Weights of a small GPT-style language model, trained from scratch on English Wikipedia.
Size: 3 heads of 64, 6.7M parameters.
Architecture: rotary positions, biases, attention and MLP in parallel.
Each number is 200 + 20 x the weight over the matrix's rms, rounded and kept within 0 to 999. Layers, rows and columns count from 0.

# layer 3 MLP up, 768x192, rms 0.0521, rows 761-767, columns 128-191
138,172,196,173,203,179,148,200,185,198,234,208,218,225,138,216,229,194,219,197,224,216,193,212,158,185,226,213,189,208,196,180,181,221,189,197,198,208,196,186,182,179,209,208,207,190,203,172,205,194,198,164,203,119,219,222,203,203,211,219,191,200,194,220
176,174,206,170,219,209,191,247,167,193,188,197,207,200,248,188,214,202,186,187,219,188,185,168,189,200,238,199,210,220,247,169,185,242,187,168,246,202,199,186,171,216,197,214,232,182,206,190,215,181,199,224,178,211,186,188,206,204,211,196,212,226,214,165
207,180,204,196,179,228,198,197,210,175,199,202,222,167,167,203,173,208,188,182,200,180,193,182,178,187,240,167,187,206,204,206,187,207,212,190,195,203,202,217,197,194,207,189,188,225,205,228,224,217,222,181,203,190,181,184,227,214,183,191,195,208,206,159
224,234,212,205,187,230,193,170,193,195,181,196,208,218,234,229,250,197,190,201,215,227,192,208,170,222,230,225,175,190,210,187,201,235,141,224,191,210,230,194,203,163,158,180,235,211,201,231,200,179,209,186,216,193,210,185,197,202,224,176,201,208,156,196
184,200,221,164,216,217,214,189,180,226,183,229,216,213,218,192,159,218,204,217,208,204,180,211,193,215,181,185,220,220,214,164,195,205,202,188,228,209,202,218,174,178,198,168,206,173,202,179,177,202,195,211,223,198,208,191,181,190,216,207,179,184,186,194
175,231,215,214,181,191,186,155,203,220,214,189,229,173,183,192,208,205,210,202,211,169,194,181,204,182,171,219,184,178,220,184,194,199,205,157,206,226,199,180,196,183,209,232,218,212,185,231,182,200,196,168,224,211,207,217,174,189,197,229,195,196,190,145
179,173,200,221,188,202,197,170,181,208,145,219,189,196,189,211,181,179,210,219,199,201,192,198,199,197,152,212,213,174,235,177,235,191,248,191,228,229,198,209,215,192,190,174,201,176,172,194,193,214,173,199,212,178,209,175,171,219,216,219,211,237,213,190
# layer 3 MLP down (transposed), 768x192, rms 0.0522, rows 761-767, columns 128-191
215,206,198,211,171,239,185,216,183,187,193,159,203,216,173,216,200,202,214,195,233,174,204,206,191,189,215,255,208,140,236,124,217,229,175,189,170,203,197,202,209,182,190,224,212,190,240,194,196,205,198,201,175,166,212,222,189,193,191,168,239,226,156,216
198,196,166,204,242,156,223,193,224,204,216,215,220,204,197,217,228,158,190,188,190,189,184,203,193,199,194,213,203,183,198,223,224,212,198,199,197,227,234,191,196,178,203,187,198,203,176,182,191,197,189,199,219,237,193,206,178,188,201,172,234,218,196,196
171,205,177,174,200,173,202,202,192,197,219,170,190,191,205,223,206,188,186,197,168,225,202,209,164,169,260,198,215,197,189,219,209,189,191,222,201,193,191,207,184,221,198,190,180,200,211,202,196,233,194,162,187,199,224,186,205,227,220,263,207,186,186,224
206,199,199,196,159,191,225,181,175,190,187,196,188,210,174,236,174,216,209,182,213,227,205,216,206,217,239,206,224,205,193,210,200,208,235,170,208,170,241,211,166,181,230,212,216,215,220,210,189,206,212,217,207,203,205,230,204,177,232,198,201,218,196,220
204,210,187,201,192,209,197,178,231,193,163,199,209,232,187,193,180,182,207,227,208,187,207,199,181,207,219,215,203,196,184,207,227,168,198,223,201,194,208,235,178,202,173,194,228,173,186,160,218,230,208,196,236,207,171,197,180,172,193,229,201,193,194,188
201,182,219,250,230,190,205,197,220,200,195,177,175,162,193,183,219,191,175,191,204,225,225,173,200,202,202,214,240,161,196,184,187,210,221,197,164,205,195,220,210,179,203,236,166,193,198,198,194,215,180,203,239,196,205,230,164,191,225,177,206,201,166,207
196,207,197,178,223,173,193,190,187,188,194,224,196,218,194,212,221,161,202,213,210,173,211,185,198,230,193,163,231,239,230,219,190,180,182,171,171,198,184,200,180,179,193,209,217,174,198,194,187,195,218,214,194,187,196,204,234,216,194,187,227,166,249,194